Part of a small language model's weights.
Size: 5 heads of 64, 22.8M parameters.
Architecture: RMSNorm before each block, biases, capped logits.
Training: a variant of Adam for these matrices, 578M tokens, 8825 steps.
Each number is 128 + 24 x the weight over its row's rms, rounded and kept within 0 to 255. Layers, rows and columns count from 0. Numbers have three digits each. The size before them is the row's rms in percent of the matrix's.

# layer 7 MLP up, 1280x320, rms 0.128, rows 449-535, columns 80-159
126:100177149119152106151138115136128141110104114081125144159121135195084132110140124166097106114123147120119095108087141097126123117112103146124138121178113097107091102144086134129113136090166139125062146133172151091139159127117183113138155131
021:141090113154121129110082141146116142085121112125126107154195120120155122136175116149145125069108111128104122135127121103142129120130090151117128102066159128125128102160132135101137134100167157104101138089141146079107122121134149162134119128
147:151109137093130157102122170131143163119065136139147121077142116161128112134079076148081085100112126107140162132132147158164158117088116141130134109113134150135175105111136148145083103103134114150093109125192121122157098129129135125105095104
110:136128097117178125135118137104161177146155115091191160135138088075149145127143090147118139086173126138145126094132164137119162147149105135142148108089164101125130062093181100154132114115141106096126096116114120103101168160179149116117160105
030:154136105126126140088107133132116145089124181160139151144151087088081090141136138153157144092140121091148151116093120148134132124114152130138109113076132112121164093134131141123110129110165150093106162137162056107132139112098158142137136141
122:109097124150091146180112150124110115152115113149125123172092150128125155135111092147113168116173128155098119120149122131141125109123145148124110110154108133139153136169173133089140151124170075124137137093172139093131089158101132154111106130
143:158111137117085132154165165129138122123108109142125085118124123153154128161123127148119148100152163144158147119128146143146126128099100167121148139098099149109137125174157134158149171125137107127121107143174115143152116168145083109128092104
112:112137108103153156125126087132094114135103136138094110152135163129129117090120077103114090113158128136127135114134143093128114138121121151110109117145118111126077118160129107129119130112129116144125109113167127136137155155106119133121106129
024:097108148097139130119097091134117158106124127122145135114142087165096111158171111101153110077124116113125124139143128099163123112140112175146095148086185104056154107143119152119107142120166111121102123131160107126127146117139111164116128100
130:136071092151136128142109123129120158140097116134129148107101074137082145119114101150129106100120103153148113068127122139120131097138125109161136145163109126109144130143092154105106111089128140133129131108152127131089085136109133142127106110
027:093130118141110145103117087131146135127130138145150147120177123147115106112150103136093084117172142129081098117125128097129133162115164119124103108070129099089158115111108148136094141101140142102113157154117100112119130089123121144104108083
032:101124114137138153128079135130105154084103125104128144129172123150102119130114127156158132110163116142097091096151157126169100125148124144124131079148132134093162136148154105088133139126109107117130088149137145122137129116102142113106095156
129:083135162146109132109101139163119114155098092124117140120124175135095151102135100115122146122113126110141164082080091133123086106142072115139143199118101129130110135152106125135130128084090088115085120064154143109157149139127113141109137127
125:129118146130125140122099118160131109100155125116142154095149106122079140100150133140129127112095136104113114113134111141126119140123114197094137105175140122129126207124142092156122117103152133090114069119152081097097102156084176148095077102
106:127129165167168120148137128148087125120124147067088125172124103130144096105107098163120142105137131149109121143154145146140146114131135098122158114115111161147092127136139122114109131139126165114078155123160110182128085154115151113118117117
139:134132171146138091182137097160109142137152163159159124177127125133145107134132150061109116114104155146136107115140111094143138159115142116165094150162140143115136152113144155154145100086122112139117171130168111139115117131107105145142118097
128:133131140127150138135128103103135124108103168128119123159126138126140127129145143119077152135149160129101130129126136107106132106163126114095148139165160133167139149132147106109109118103139106114099110124154127121095125098087131135126110168
020:120139143147120144147134115127083155106092123115116142132175114156123126140095157127078123116101083147115144136146116151134178100176105157092138123116107100136114119181126123126146147074167148134122121120132168135131125158180107102115146109
020:145104159097148139109146128163087144090125154095113110174153131131114112124110153178100126112120116134094119117160107108114113136112088129146171130110157113111155149141104163110141135134064141098105159142188137131138132104134149136136154103
019:101117129139094130117071139185098174113114094112127138144158133153121123170144140131124138128132092089127132144133131114163134143148143170129116150144138098101153135145127136145139139102128144131170141143146140082101145132148139158115148103
152:118105132133114136138100181158104167133101120099146161106117096149143134126146118108120122089147128109121153125133080151142103139161130162126068158128157113135148111102137150132110119133110099126126125125141141139181126127098137122134135100
125:152114104110130171104121098158118140103093161102146138107134158145108158142127110101065094123130133120123135116087117121171118096119145183099097130140130151129154126163109125143141137096163114105126141124145159124145136142105153112128100160
138:074068092105124119184117148116113151114083097091132089132115142150157107106121167129163157082114106137137140123109100133157157118101125124186141102152133106148117109147162143122172138106126128143144166149115128129109140165153085133157084155
104:132100120105150143118128116136130112126145139118166134194177112101115135161159124144126130123189144120120109145129113146128117130115117151138135103099157141117142080163165104101117113147202128117176106159127091115091131052133161188134163118
128:109123153119153120110088148112104125150096096120099128117122090178114116110121144101151149088112092094107136132106127085097095157091080127132074178118168145186176124133130099095148175124166092116122103112152139108135151157170150098152110104
022:126095106113142117107120112134113163140135142096157124104114112131142126106109092103095168096114098141120136097134091126123143100184120174162136120129134118123123161138124142131133112098138145085115150142212148106133148140142144180134135092
131:140138107115151109104087118156127119126123090138150125158128116126106112152081076133118132133137121114131119132131123118133110155138151148108116108083114126171141082153139122101128155128140127122124171130127083077146132123132139115118144131
025:192067149102130137067128131122118150130164139137135115145147129153122107112079123113130120072180075118124146103099160157131152142110132138113138137137134148103141155134101130123130138115087113058145148104140136090147111156122184110123137062
022:148136115140139114071147120131129151121102109123156143141170077097130145157130148129145132091076130091104148121174105113144079118110123184114118132127146120151142148136166134100137134091156135084076104098174100092131164124150154133108108125
102:084149106102106165107087142132143128101099162147115123143161154119157143121155129131133120093112092129103141165111149138130126126089103098136140130114098103101131113188133125102107123113124134133110137174123127155141167147142117175158112172
137:098092127128104140059094134146079137158144150084139105137149153126122135161146083162148145182118110134138104121114111136183160099124098112119141124129122112109166115126132125117144133113151159102108146095134137119105094131122136133155149076
140:140128085114124149077150123141134124085083108144102149130123162150133142130127089097153132134128126128120119152149107084101170149115097173103116093159120141119121125107100147156121103134106138151098134127163125129092136118138138113121112158
023:182099107145128130128130126094144166110095147128143158129161121178084136122148114105112124042110131108123124133110117134152126122130136105155110138134110123127150104166127145141129167114178136078126125141148116086124106151105135174139134104
025:158109124130144141094115149124083202080126136133143114156157139139090101125183134140117105086149144158110144142087097092147104157148130160116139125095137110113160113133141144116157120114126133054117144108194122139125114134115142118087132140
130:165126107126166115104108159135112123131131169156124164101128096156074127143122154122090136086171124121136103151142113108108115108169120121153115117128137081116110140151152107120189085112106096125152147131175139129142138120101131145134113163
023:141083146137158107117141112136116136106145124129144108135126109154122108144107092119132131113108112114112136109117140094179175151149151140120114140141153147122150130124120185135109160050164131100116134122157121102150092138125132141130136089
116:152114110128079138109131121166113153121137146114135147130091116136106132109118164119118106092091130157089092106091132116103119107088102109146114125163113166155108110122134113105123126132122128145110093122137079087122130109124174150162122142
113:117114157076164129131116132127125127058139149146140158145130106161116163134144096144109129125133161120124166161147118179119164102159092150117128162151154149106115098110101130123116093132134139086134094097112111159147095117104144121096079122
142:079142125123106144157096122149126127092152143149133134107178192137168172162159121133091174127113165118131166106165136138118146146141135105127090141095131115122123146112112134135147134153151142163142101112184082156110120126154102152140135128
133:167120111113157137061161136119151145140128095106136121139114156138123132138159091116125108078122139117130135148113105145101135161104099113093114154111145099143079155112118157113153167136178148125105077134158094119123099105111140126124152110
143:140174116169153137126163124129127165103111112184134166088126107181095103147116108157111146084132134106134107089097156139137136147152083122096142096154100107104169169180136159130162126095128128146128119116186127114093149136131146141107153119
042:142128108138095132096127099155122162145088130091110111153167140129124122148137132114119136108107114147109130107116122091139083094150145206144125084135116121122161101146140143091105150111152135088076125157170158107125053121152127156090119158
132:093171099140096077128126154147085153110094103108153088121138125157093133111151108117132157085134120158126132123092119127123110135123134179094115130131144118063149133169118148133122132110148134139114102093117137083094119120128100111155165157
126:103104146127135117105120152154137144142116109074103117115125152138084105109100120152150153125124153107144111153134133115129107102108160202145104146119081123127109100135114107099126162118133137112103113155150099119096098094140100110111117132
131:110063090126114141086146107133109140098133114134124151113099137127109133135129121170125142101124116126123101172100120136111128150144148133140152115098115117078148111109106116102115155098138160091099103134140103087168117098112138105186142140
039:112103133100120133103121136132111103143096144129114144126137142164158154124119160143123141098110100126086132128138149124126123127097096185105078124137141140072135124121112139122156165124186137120116152142183150096124123134124156145140147101
023:104127114138137127119110118163115237097138140148110103105143151139124122135142106108144089000146108132085152150095183132125104092137141160142121159131155160138150101102129177119170167082188122102096136147190127127121103128113149125119090121
027:114111154124153082142099124157112144115108135112164114097164113125122108113104147093142148087169092148106105130128143097131121120162122152090150121106116133119132141134111182150169102100144138107152129113176085127122097126107133142093111079
109:144135117075175144113129153133118120131141143128141176104165094114101133105103141128092150113114150129142115151125127104142122093144097133173129139127125112170116085145129182123126110143114137136125164149125171103147136130177136140073121167
023:122117115070114138111113138118072159113126149146066134132151122134141095121113118147135148061152142151161138091101087124154122184109070146115114173115089090113154117140148140095149098116175148097138136122136071110101114128130160147132086081
033:130107142155130156102143116117121171120119147099148104132144148149140127131142086129122165136112108123109155107107108080145121141158121131130128132128133087148150109142129119151130097111176137090121151118157117123095112141148180116140158128
112:133110065098147117091096094152154135120099154117134134107132135122069151163083124151099085109143111160111110118105086121113133149113051081098111147125111094144125115153130110150105133104152119113113146136173153130136163129130140134133133144
125:116120165133121151104097112098120128128164109129084163138138110124119111149136143120129149108145128071134137074136157142124131102110148171147117162105109108121116130117111155120110119115079132127135161102159142134143149141141144161141150153
146:138114118122097169080155147174166104169126095102105129188196091121151112150102097133149102115119171154102115171121093132106142143117090163159118172097178113145109110125107161114117142094110145100097112136154092121102149118135150114110134094
155:165124116085125157122136147121104162119124157147111127108098120143090115118123137146096120091120108094142132102089127117155130124132114110130148134120132122136152113158156158124108165122161151097117129155154169101123113119107138137140106172
131:099094148121173146143108145142133175108111101129101122164164117178094099147133145122144162106090114135118074166105126111105128123164109122130111121100174133109146090155140144161104117102142167118150125130133067118150122164091146187107146123
027:118139136134134131115136102145107165130111118112125116126137097143114114162125108149112137049142123130115149136144113092149147120114137184144133147109113090133115116163125186130082093120140137050114172114167140118144084118135155128141086103
135:135109161113116134134120124192112140072167098137166127121155123157122104116103102132174109128123149140125127186146108134152096144117124151112131148156163137134116132129155122082120113080124153110135076100157113149139141106160108157175170131
031:156102125120155121118132121118122136120103099121110123111140121134104183140134111162110145126108110124130187129121110096126163130136116168164141092124155147135187123145165151143143107116121162084080162125163155081167093152129167099126126117
137:126106113120101146128144154189126153118076110128130172103166106100112099151131117153108099110153133116138138137076095129100102131125146131143159133082118134167124108136122154126155095144109133119127135075142179143138134124128164134144139126
127:131102113137111124091088128098127138163117160086131134137118141104095112093170102152125151108137147128093125125107122113116149137129115132161096146103118152133120109155161128142116107086122112120093141095132156143110144091111124154137141103
031:109053135124107135132089106124084155096117113077144090139126119128115130130141133142124161096148100149092131097138147131178115087140132136132160117117136158121168114179153119095124142099131120086095132115150147116155132142131132110131129092
150:162061140161117077148153159134130118106082111126150115089104148172113104145096106149129156106151091096150121111159112121162165166122103114163134083105090138126114093124109154116162107132117133101131147112134113153125152125107113142149104106
036:106166133129113189135116136136139124120083151108092092127161105126103118147142161107104149082145078122135107138114110115171141142097079181113129143103155131139163113111163151121129108102156127108112132106161120097119120133138123119157139114
019:140094142123144190144117115110106141087141131104104138145129131107137159121134124145134151076166160107089109157106146132167142136154122158137158148107119136099167129101122084113125079104147133098127129138141125111120109163131165181127149120
135:100116141109155119067142108148174146139119098135080106132112155121129151160102137111136128062093093078083140130117158128131138157106146127172116141168105109131164097119149097117104156109117153093106097127138140110168126157142158108124181108
111:130097128135112158135132175154051133151093141123125127143134104176106118138109134135139127081125152128135172069134128132152107136162160116141119146107159122130112140103133157129117175087147130129150104090183144156160131143098123101165091138
136:125135149092116146077103152150123152113142146114163148126140139142082134118165145118128165090168077111117133092092098146109099137196146149129132063151136122120121108124124095140138137117168132132136152132175113120130133103148129159170154133
021:126123121109120157131112107117116150113131101146132139095129076137123104099152085133134082040127091121095142139122128131114130140122132115134089146128128099105184068075132127110071088078154143027115136136135134114132118128125130132145104109
100:141101128129154127084123116152091135147117154108143146179158114152135120109125098141107162135129127131141130112136110143127117107116104138136113119134115113129066132114102117139120159102130152107122132121145143078156139125131129134125157162
025:131078142130121126141116089176150175095150147129137125126109117135153131133144178134137106105130116140143122156126146119134117154162105162108122110103137115118124126154115147111134104095138100112124129113162113117123086119169103150127153093
134:130130126121129137107086151143138175155087148127156135114102143154133187125145113180147128092145116130115116133138141110105176107172145102108115124120145135149143155168103129118109108148071138122098134171168080119136092119096127124094098089
035:126097140129121161093137112139124155098110118097124116126140051146102108109167104105143148125123104093128081139111108124129120148178113157128136140155100123114136095150167157148149134095180091120112155150172110123065111097120119136136119129
024:159092134147155121139141128102096131075111121119131125108178133123137137135134130130116120072123073136115119155105113114168104173141105167105154121131151129131122119125163105137089166115131112124167178134171098130096112139160149172112144114
138:132145152133123165104117118132113116130163147102086094133138134139140160082131095086125148128073117078109062127095114117121159115075131140101119132078158152113160162150161102137191104110127103141107172140163135156144112128116072111124192137
127:154100136109096134091159108144134108124096065139115140147164098107117125148077077136107146143122077062095126124094129167161130086105138113126137121127139130077166130102119163161125157128141170156126119146177141143145148096133143113149161107
022:151105085114136144072114137113108164138134151122106112102145116108102116133148135129118139088150105122102104122139157104144104157144126156132102147147156156142153120135142158098161140106130125111091120105166147125104114143122159135133140128
127:101106109089151098117166120123145177125129114110137131141152134176097155143080163117133126096110138129072151168095124148161090126096139162124162119127135110152095133086121123142099160088096137088127117150108148132154100164124138110161101126
023:134103148145156118096105112133104173104142123130127102142136113143139127121140142157122123096180118136098149138072151120143117126142158124128110165160134134088148124117110140113121178125147145064088166093148103101085111109112162135160147097
139:174106087121151134108077156105115116096094138130139127094102121135157111158105120178101119082128111105120139148160159134169115123101101177131141153105123145114154130164088110115102133108137157136117158129164077137179109082081113133122103118
111:132119160146125053105116133085150129148137114116106083146134164141119101116129166084135138136117131097109201107139079159127171105125113132124121139067117133118136145163127106125141106145131154183118155174138144112165095138111149110125153167
024:144107134121120128076142116176076191112092130107138094125164106133142151131117137102138119055130125142119117136138104098131121145135126218175132151124120112171130124142152132138152115058164140102124150168179137107110093132133150104134137083
031:154107142112171169111132069136085151098108148089142139102157129164128150115138120129128111070155096103159121130151139079115078098130136135128116117185113142104173098113118141128120112106161138087134155127158078107115075119139156128129113108
148:121075108118160145150162181110135150118104122139168156125161133097114141118148133122119139083078136148126168108135159138112163133149117154116112142122121090182113080121150185149170127128158197123143128128146089096082153115146119137155120117
018:170108145099104131144145173108119141124118098116138137153144141161169135101128079145119150090115108174101139135134134115114115121124134159113084164149115105137124104175143143087105118087127121053120079148155122111158141121092123088135130125
134:160118095116099115114139123155102099179156122137168103117122097131127129155160128179117134118120186136146129152123115138109112071133139179139120136114098140082168110108132152132097140124198128077094124137129104145152108118098101136085148136
036:113115111129142141124081132136096100090109094109140141091155113149105099096103140113126160127115131101104126142122138111131103160126144118121095142138132135139195101142145124155080118124162147095134159136175122114122122118123139155111126130
# layer 7 MLP down (transposed), 1280x320, rms 0.118, rows 449-534, columns 80-159
125:075140108132139132128120163083114144138121118135115131142144157097150126124166107109134105137139107100138139161115123113155161124151110092124126139124107104147128128139182167132135098096156118142153113165067141112143111128123107133157159140
023:110109119141138107119138137138133157144083108124103110149103163143166140108118146143157128155131079105156128095082143137122158133145113110105128152147163129159138135120122139109119130117122136154150097066111095130145108121118096099124134165
143:162122098113111108090142109119145108124150140146148134150139150159151121127107123123114136158107143122129094084142183155178139124124152137126140165114143121151129157110140116116172114088132141155124150156111130176109126164116124108131120125
117:120132136152133159123110102120142080143143153101170140152144124108101135106117122108076099119130108096125179069097137113134165160148132125157136099156143096124157154071140129166132148106093100119141088123132127170124181136138114173101072147
041:150119155108119092161090111126114157123136099122131123098090093126081118126130119131145151153100124103131113135113078108126125147161128116106142105138166124122147147132133109125089138172104109109103108120122125082155136151090125125148167129
121:133125131142117121129155108150102133135159117098149133106122141114129139124157167103114113147147158146135110155115158151136121113140115101095111163086090130130153126188163118087148092125118111165114136139145119055085101130101141120110162147
144:116102132119125097126141129123143122130187139122141092160088144140141123100142106122112107136108189107054097128147114079122180090127088105141118103130134127139156135107149155157125168134138155133157102113094102115132074138120083150148101110
117:141114133136109154082112153101176093150121139115141173115160111093112123166110125150138151158147106124125119143133134121149163146130107119121133138154132120104144143101147114161174158100109145113123119172163136235097124108109131121108106116
026:125110120123128114135095170184111156142088109108076126125141147146151099143105133157099140144133106173132126115149133133141126159162120104115148124144112129106117188104104153116099154165138163134113146095124153131139121131139118102086127107
125:099106113107155117155123107105143147148126103109118132157112130178120130132132100104158106158065103095115167153094122141143137173123145140148169145149163107175168114119122147121097149119117130176128139124102164142138108108118139147120091139
039:091129184112124115139084129139134157146139122142130132145156136133141085136118169133121145128116131092105155112131163106139137133142125068108134141102181145143111182129141155116126140165112155155135154120113142114112120093136102126115125084
030:152125136170145167158129129095109115143124145095115116086125127094143116107127119120133116150152104072130135133123139152153138124161107143121123155126089118184139081122153152116113122096123142097134152120107141253113150084120157109134135120
130:133125148118120134150126121129147127150104137101180143115099145123119143123114110133147108159158116119136066104154143167151117138119096132128148142100144126146156151135105139122107172153118156156127127107129130170135062140108113115146131177
127:167151147125128152142146160164104125132139075168121146128140157183120106159173145117128119129129138141087160112098116096158135138144119157118165112167136081142113142124131165133122114132133136138125157120080103138133106138153117133096118128
092:166130105095119160137123142119178130128128119145160110103136130108126125125128149111110119153139129107133112159129109099128100127120136166138127163135146103114132132124144159137132141119155113132167125128113101152131155158166134101132109135
132:138124122108135160125128139076079140167152110137123109137109116118130127089141171182142135110117121076134119160150101119147139149118144143131137142121091154124145070092123115127187133144117135119141109106154118149096148132095082083109092147
130:160128176174100137093118150095153103102155107135088159144119163131153154163135191136052151179099164126131139116161137149134148126116131131105139116141117120139122104105130174127129127075100162093110092123132116112147122110129134140117094132
015:134107123132123145120151134125141069150143151137125139111114140149116160125145141113100140186103126129127107128139147155124111176147139132122151111146107108157152129128121105142110148150136129137120140161083138255115135123104163074120123115
016:129086167147138149147124134137120116133085128135107105140102122133110154102146123154129119157132122095117146109112122116123141096148163158125131122106119154136178139135131157135125113124134153114128127118111117255141127147122140088107129127
011:137125127158136123151113173151116153115116122125115159099168133150123117150144121121110128208127125132118134116150139111123121120143113118123163080116124121103106163144150145138154147157115141142113120110053130188138156130140134100128129098
148:151115152151102088142107117097105122115101093127129092150078116143114129103114113072191106146164127136107128109123127163110112123146123121086118127142097126109141165124144102134125153180118091163160100075123147164118145137163157077123152127
126:110104139138183118132124141125137117105179089149128110144116156114107151125110118144158124133130146119133108117141142114107139097153146135153124135074160157093136119135137145140128129109128142140119163132122117154124085172176145108145159099
136:135159127117093126158119108136127069160162143140105129128145120130113109167162106106102133131130124112113095159170137090153143124138104132113124112099170105104094164149146144095107120142148136133140115111118152128147124145113101113134145148
093:152136099145135108167114166101157152128136134100121117111125131153077118134094125141146115116083144106076138127134123103116122117133165090131168164149141145139142132110114103079123120099155122151067131117144174142111125161093131075113124112
119:090118148131115134136171182165155141131115120113163113116104088132083098131151135110127127149159167169144153116156109158170132105101136094145112130107052133099150154110105102109157142128143153180121122121084120151119126127117123125161095185
017:127122179159114106114163088151096120124109159122146113165137168130147130138155177164123117175104144170097100117144102165156135167132150145124135082098095111102155116162128121125151161131116095132112137115116108179111108112134133156127155114
126:128176120153134146153156131050167147159128134102138126135084164159143096138163139135113128140156102118130117156163076122138105125118151126177144170108139137137115137127144146134149098144124121128125111151092136255135121138120100123138116116
017:123098161117125092115140155144099113119132103148164146138161106164149112141117072071137084142116142136129128133099105112110141133144164168121130108139152127122095092143152077144126143176142099082139110139067139115155127075135123131153131144
022:143105161172125162137131130138119109134163134101125122126064151113140120116127154170105128178106081143130122145141111159170132130144131161111129130126110134145122131133114094103126159121136155106141141147119110255130124146111116077192118114
111:169099095092140116170142136085151156140118148127186199121148136100119139129162118162084167140119113141138144136148166149116128155121114120171123122123102125136142130145128117127152115114124150147115113182151097200110110110144129113147131067
150:136111136115115117108127120128134140122130135121122138136122117126095128128116131154099133100130136145110138130117101111136127121113126149118104145148153134125121142123131132125128132125146131101139123127137105093137126112117105140126127135
143:135138155146144161138104077129127141089091142119096089100118118150130143088109156107147147163163138085139134111137090098107139120082140104144119138111157063124137112124146169135177121103157154174132153154119137178124151135105129136088178131
028:119137089146126140178130145158111126107105112129074129116149163126107119151112122119090126156135145135143077119143159159126108147153121110133178109158106142112106141136144143137109138159110119111138153127100164095132164126127098100101090109
021:112143142162138114144080125141133104158213107084150118150134110128103101131110177122085134197143133118142136122140149135112148118143172130072137078147160126143118157077148149145106148136099125145132110113093131155140123122063074120120127103
136:106139133128183147142084131070107148120154182154166119108139136118129114129142117147122117134128151118100119144154123080100102121116152107172109107132175120094094144100163125120148058108140107142159145125117111160084117119117133128116087152
025:119154148152152148165096176127122155106114098140102111109120119149132146132166135159141130128145070115086118150087132143109115099162102094157159106104120157171101122164147108150132151155157160094139106107112091092103101141129133105128119143
119:089130127135140088119128152140154118158092144153124172125142128121126143174067142169093117145108092141132095105145135121062128093134103147112111136165127168120113115156114123095136159098104099143142141117118126111158130165115076173099043151
117:099150143157145137147124134157121121139132104137127095113108138131153126118155118115138145137117143115137127154127139105077118158142160144135145134122132150130151124117141135136110139140122124130140151135096102244153106164133142117095164130
143:090137166143150120119159098125083108123106120134118123112078110099116117157170166165154134144113132138121120144148134128131144132197099127106133110116101171159106168150154121095190117086129137163169096092125125182116094141148142145126113079
140:072114145144155117103141101089176113152159106102148112129151160132126156073116119127135130157103071105175154124111151161146132124120136133096141140153140112084131152130131119100147137115088153134143117125105177155145108136113144126151110139
145:103147140129147073133138147110100120135122100120116114081128097138147106098114116098128133125125152161153131100111123143120159160075116144149129141108115163056103115112132107120139125161098117161119147115160168195118169140096133141104115097
044:097086117141138133125136110108152070114129113150120143135099137097087138138130160147115132140120128090171076105093126107119113105150159135154138104116134145089139111119096137106123110128104167125107145113116141195122149157110170134149115187
135:148089120122145136112149123141116135147126168124092115098129140160140144139113102132143122159136155148119092109135131125113161124097163161143101159121132121164161110097154140122150151134122113086117108131123120161165132129107149101120137129
124:173134147133144128142124116103101140123162151134130129117105137125106136114129124089117132181116162145156150144142129153136135128132127159146099126089117122174123132113136151107133101180138130142078138099130158187109123143088102109131131095
134:124130162155084128147120145140143129137103147140069125113137087131186157120123120129145137190101140093125116106119115149151085163139108105106145114123131104110133151143130133133124145142104134137110144122101123089131158128126141130140091118
046:147150117133098114143159151129160149142167120114109134124115058104125128131124140070124145147100123143148138151146151144122117159142136147121138167116155107116101069134147125123101114124087147120088120166134123172072171115115105143129129113
019:130128116150127122157106184152106145112119100125115149117182153133113119142131109127079126201127132130120127099153158125121118114177105113114169089139125123096109179153146148141160150174112143140140130112054136173137156144146121073125118103
028:124153090131089140149139109122115123110119101112101133112119142136113166169172133127113144133141128140141139143139135110110118144125119132123143105139129091114133109173120154154109178130110128129136115137122162150163138179133109188086176098
106:146101102136159116105131095120143131099176112107120132130171159128128140146135126094128122086114075138142103134112071148113116125104158079143113148118141096138112136111151147121161125111139115113159080074167182163112141139140136095137177122
024:095115161144106118128198121125104106119128097118113101147191164153153094159097122165108097168117134089171128102124093140127129132134138108125122088137123144104171141175140127130186161131115130147132127105105137173139090135138140120106159108
038:167079159138091125108110108142124085163163132124096143107129126138106124110124122096106118168129137113131110095138126091126125149121114141107146100116132146112132141092115146149146121101114180116103103137097160158132123141122126104102131142
113:104100118137120121158135157155112152110152124109175101125130111124129130120122153087097156177096126144134121156089131155158123149143142106121130168150134127126117128124144114166120073090138109099085148144099147166132088093130114135111121145
128:149160133160116159177140138155131136111130170121142120125101165100107079178112150171149174154127080157120176141139137143141111101144138130136140119117101116111125094134128123114157142136137126124145124092123139198151112138143123141129128142
144:141134116139134127144078090138109111155117120108083154126147156106133113139183105135076146152111131144127115136152105145140136121125114106121116122166139089133153130125127125054134132151161108106123095107133129146154159146123169112100139101
238:133130124126105125133122132138103131137137126136130129137124123153109131135126130132124132132107146132135131131128132132143120125128128132138130119126121111121124137139126135135119126141117139137112131121107141087146143119126136130131128118
130:168142144106146127118117171134109111149118132099080148149048147121123149086113140096161144136136134132157087114117142104139157072108141129104073135136135110103128145111148125171144118165152148118103150098103128108135147090140095119156104094
017:115140090166103137118115143122080126124138083112135123125102122115142121094128114125116091158124100138117128111148123133109083118150133132091116121100140125139109122116122143150123155136141105141176106135113123153076168128139115124097100134
134:140103120144092137104098192126183146145151118117111120124116110121135170114167066118139126148144094147133111112160149119172094147150101112114147170159103101126173123122172154089150131125157157172131127105142103209095158099094144150103129130
028:109079130137165142136124119097151116129091175084115138148111143130087154137122087116114114105085145170124122101142163140112140119190128124101110135176148128134136146157163130137092093120056132083134161116172101164106131120083117107148120102
134:098148161133157131140127132095122130109142152137142097139164120141128084111103166096134101126119126114112138133110119081141102096085119108146128119143146128152116141144140184130133126150129101110137110138140089129122111132157115108122122157
119:123153105111140099132115097131160122112142108118129145126116160097075119133181126136106080131133105104122106143151161142138107148121135132132097158130119048125141104148132114123091127152124127144167097116135137091089126124152103085160135112
027:160084155130127161118150160118093098106163178127117186130125144120118139107142110117125164137112138139111110156146146126118140174148097116117144110162097130161131121125143094121126118109144170119117134143114132255112160128104171133126138094
146:145199142152121130126116151137103099108084097102126104129105129138098175134141176098112140124087105110125122115143059112149132135136106151188140104102118152148095118131139144099160127141173139110123111135115155130125141128154142146122104080
033:099131127111102126127122153116118103096145136123099153135133100134142130133106164110129125150141162164131101139108135097138129135123144123144092133133075125145109137134146099085134101198094115111139080144117137172086164131127103139132143154
009:134122168164113121161133162134114113116106141114116139135130113108133121147124137138123122182126135136155164106123112144141132130134137122142138091123133139116127148152125142126156099157131131145124158136077139255132077107145093110121136128
138:107139089167168148093123083144151138176121086120103092109159122083170119159138133130147111109192162162142155109131112125117142132148143091138136119126112099148126129092105095106165137149150132143155115147160121160109128118099133147149121115
117:107139116095122182115121118086152073140137140121091137123180093127140148157149131131133152141099131159207082100180115114086164171160144104138126089132104127132125131084156125163156145129146123103145126119099153088142170141114131140199111153
140:096095151137143119114148150166132128190137116095121132158110118152109129132125119084155138180118166104102109113107111167137142142138124087120147076153100132119166122136079104122107142147152138148138125148137154169151116136148124102158137125
018:119132151154101131160092166165113153132113091090115139126145158129137092142106118132086127155096149136144129108176150149139171119186096095099160100144124136106071150112174138139114156165088149128173120114095157098141160160130076094133097102
106:139110119129118110107109115141129119113097109124129161139152134110131127155124112109125175146140121108165136118158132127100161116146139116114115128129093159109135142134101139113139145107063159142116132117131123124127158110140125133129125151
022:134101161110183089107090101110125115112126117142090090139164110145109090181128129118128142113129104103103148097103116114085132158117148103149086105102180123099123153133135115134146096128100125143143162104171099147129125118151121144111158123
132:133132129145128145116172125112095122195116123099135119140121116128146135103132084106078118117133185150124118149111129113112127098147103100131113153095107102140143145154134136093121135116118158111144178109113102163136126135126128076110100118
056:152135139133098144135106148154095114109121116108114139145143122142100119134113119135106126183088153118152145126140132117147115133122118134139108108130131094088140144134145148144096137168122165159109129101057160089175166122128160144139135124
020:129118117155129116068186161105147141113123130122129148128141156143144154129127104172100147116083132142096141142158123122136114153098092091163101101124128140136120121154160126096135147110125156149131136146149121190156185115176100137192098126
142:080123105136160119133164148118176103134145096139121151128103137125104086111139097137112144095172204113146166129084134111141140088099099125140095153121116101174141130118137079134105143122142126123079155155128141158143118101151094136144155126
123:147172111162113126158134148119139115134163165129095124130148163143110154144153096119118111133121100116143146136127136163108165089139110110154105130101136114171135090116155159175110169134110137097165141183115100146138133131144156098120122164
013:157131175169112112098139131140110080169172124137100102128119134143138109154141141125117171192110143131140135049139157132111145137128170121117141085138153159137117150112127100130114136189101125153133178145076107167127103114140086096095135137
134:145146156130149145173127104180185145077119108152136128119112147105141134155114128139137139147094116116113159134123142132146123126129120103139153093120139055154102140126151131103130102118076143131140157133092156069155113109107090133138119136
012:117155131138130116158167155117157091139161116140126191146104129130143134137133150101134139160135131162126176117100124122137171122151119151123165106142141114117100110115125130192136163147126182137163106094074131133166183114148132123142128162
135:152143105109135107116113106162136090148142121095164105157104123158139109154124159093134143162109098108110130125106141148102149143114124110081147163093124137129131131114131109147144166143128129192133066114134095146161134110133128100109114169
101:094107104155118129138100136144145128106106160137141119058106128127135134134095126172113110117129108143125121134126148122132103123119143162143103083153127106130129077107103143116137093145123114072107099102163134106130128121146152172112122082
015:138134114157118138151151148153092141162151104113130137132138128132142115174188126154101134132087161162128154111111096159148080109129103142169148137100086138101113108154092102108178163128127132103161098124127122185134140160168115123159112128
032:118151114136169139153144065174122157177124167097150103136125078132169129122152164144134134131149142124113130210202133139130117124136112105126129144137139127128155094095137146117140120119107149127086137128145095104086118137106130152128117153
144:149139153088173097136163135101108092136156131100122167123136109135143074130119140115138145132120196181125131165129143131113096127117120162137138090126085140126189155088151116089186095165120142143119166112128146133148149133101145157128085129
014:138105163155148112137141139119114096144177164132138121130101169139130127149156151133138124168148127171117139099132127151121114134140147111112157109119109139157123152130085115114157129135144109140122145151096137255106105135135114092121136108
133:121146151146139106133138111117082105099146132130142104118100130100136113197060141124116139094119141121152144122130148137133125133146156158107162126118120147158074179147090139155129129148097145126147107136101089208142127156126085078150139130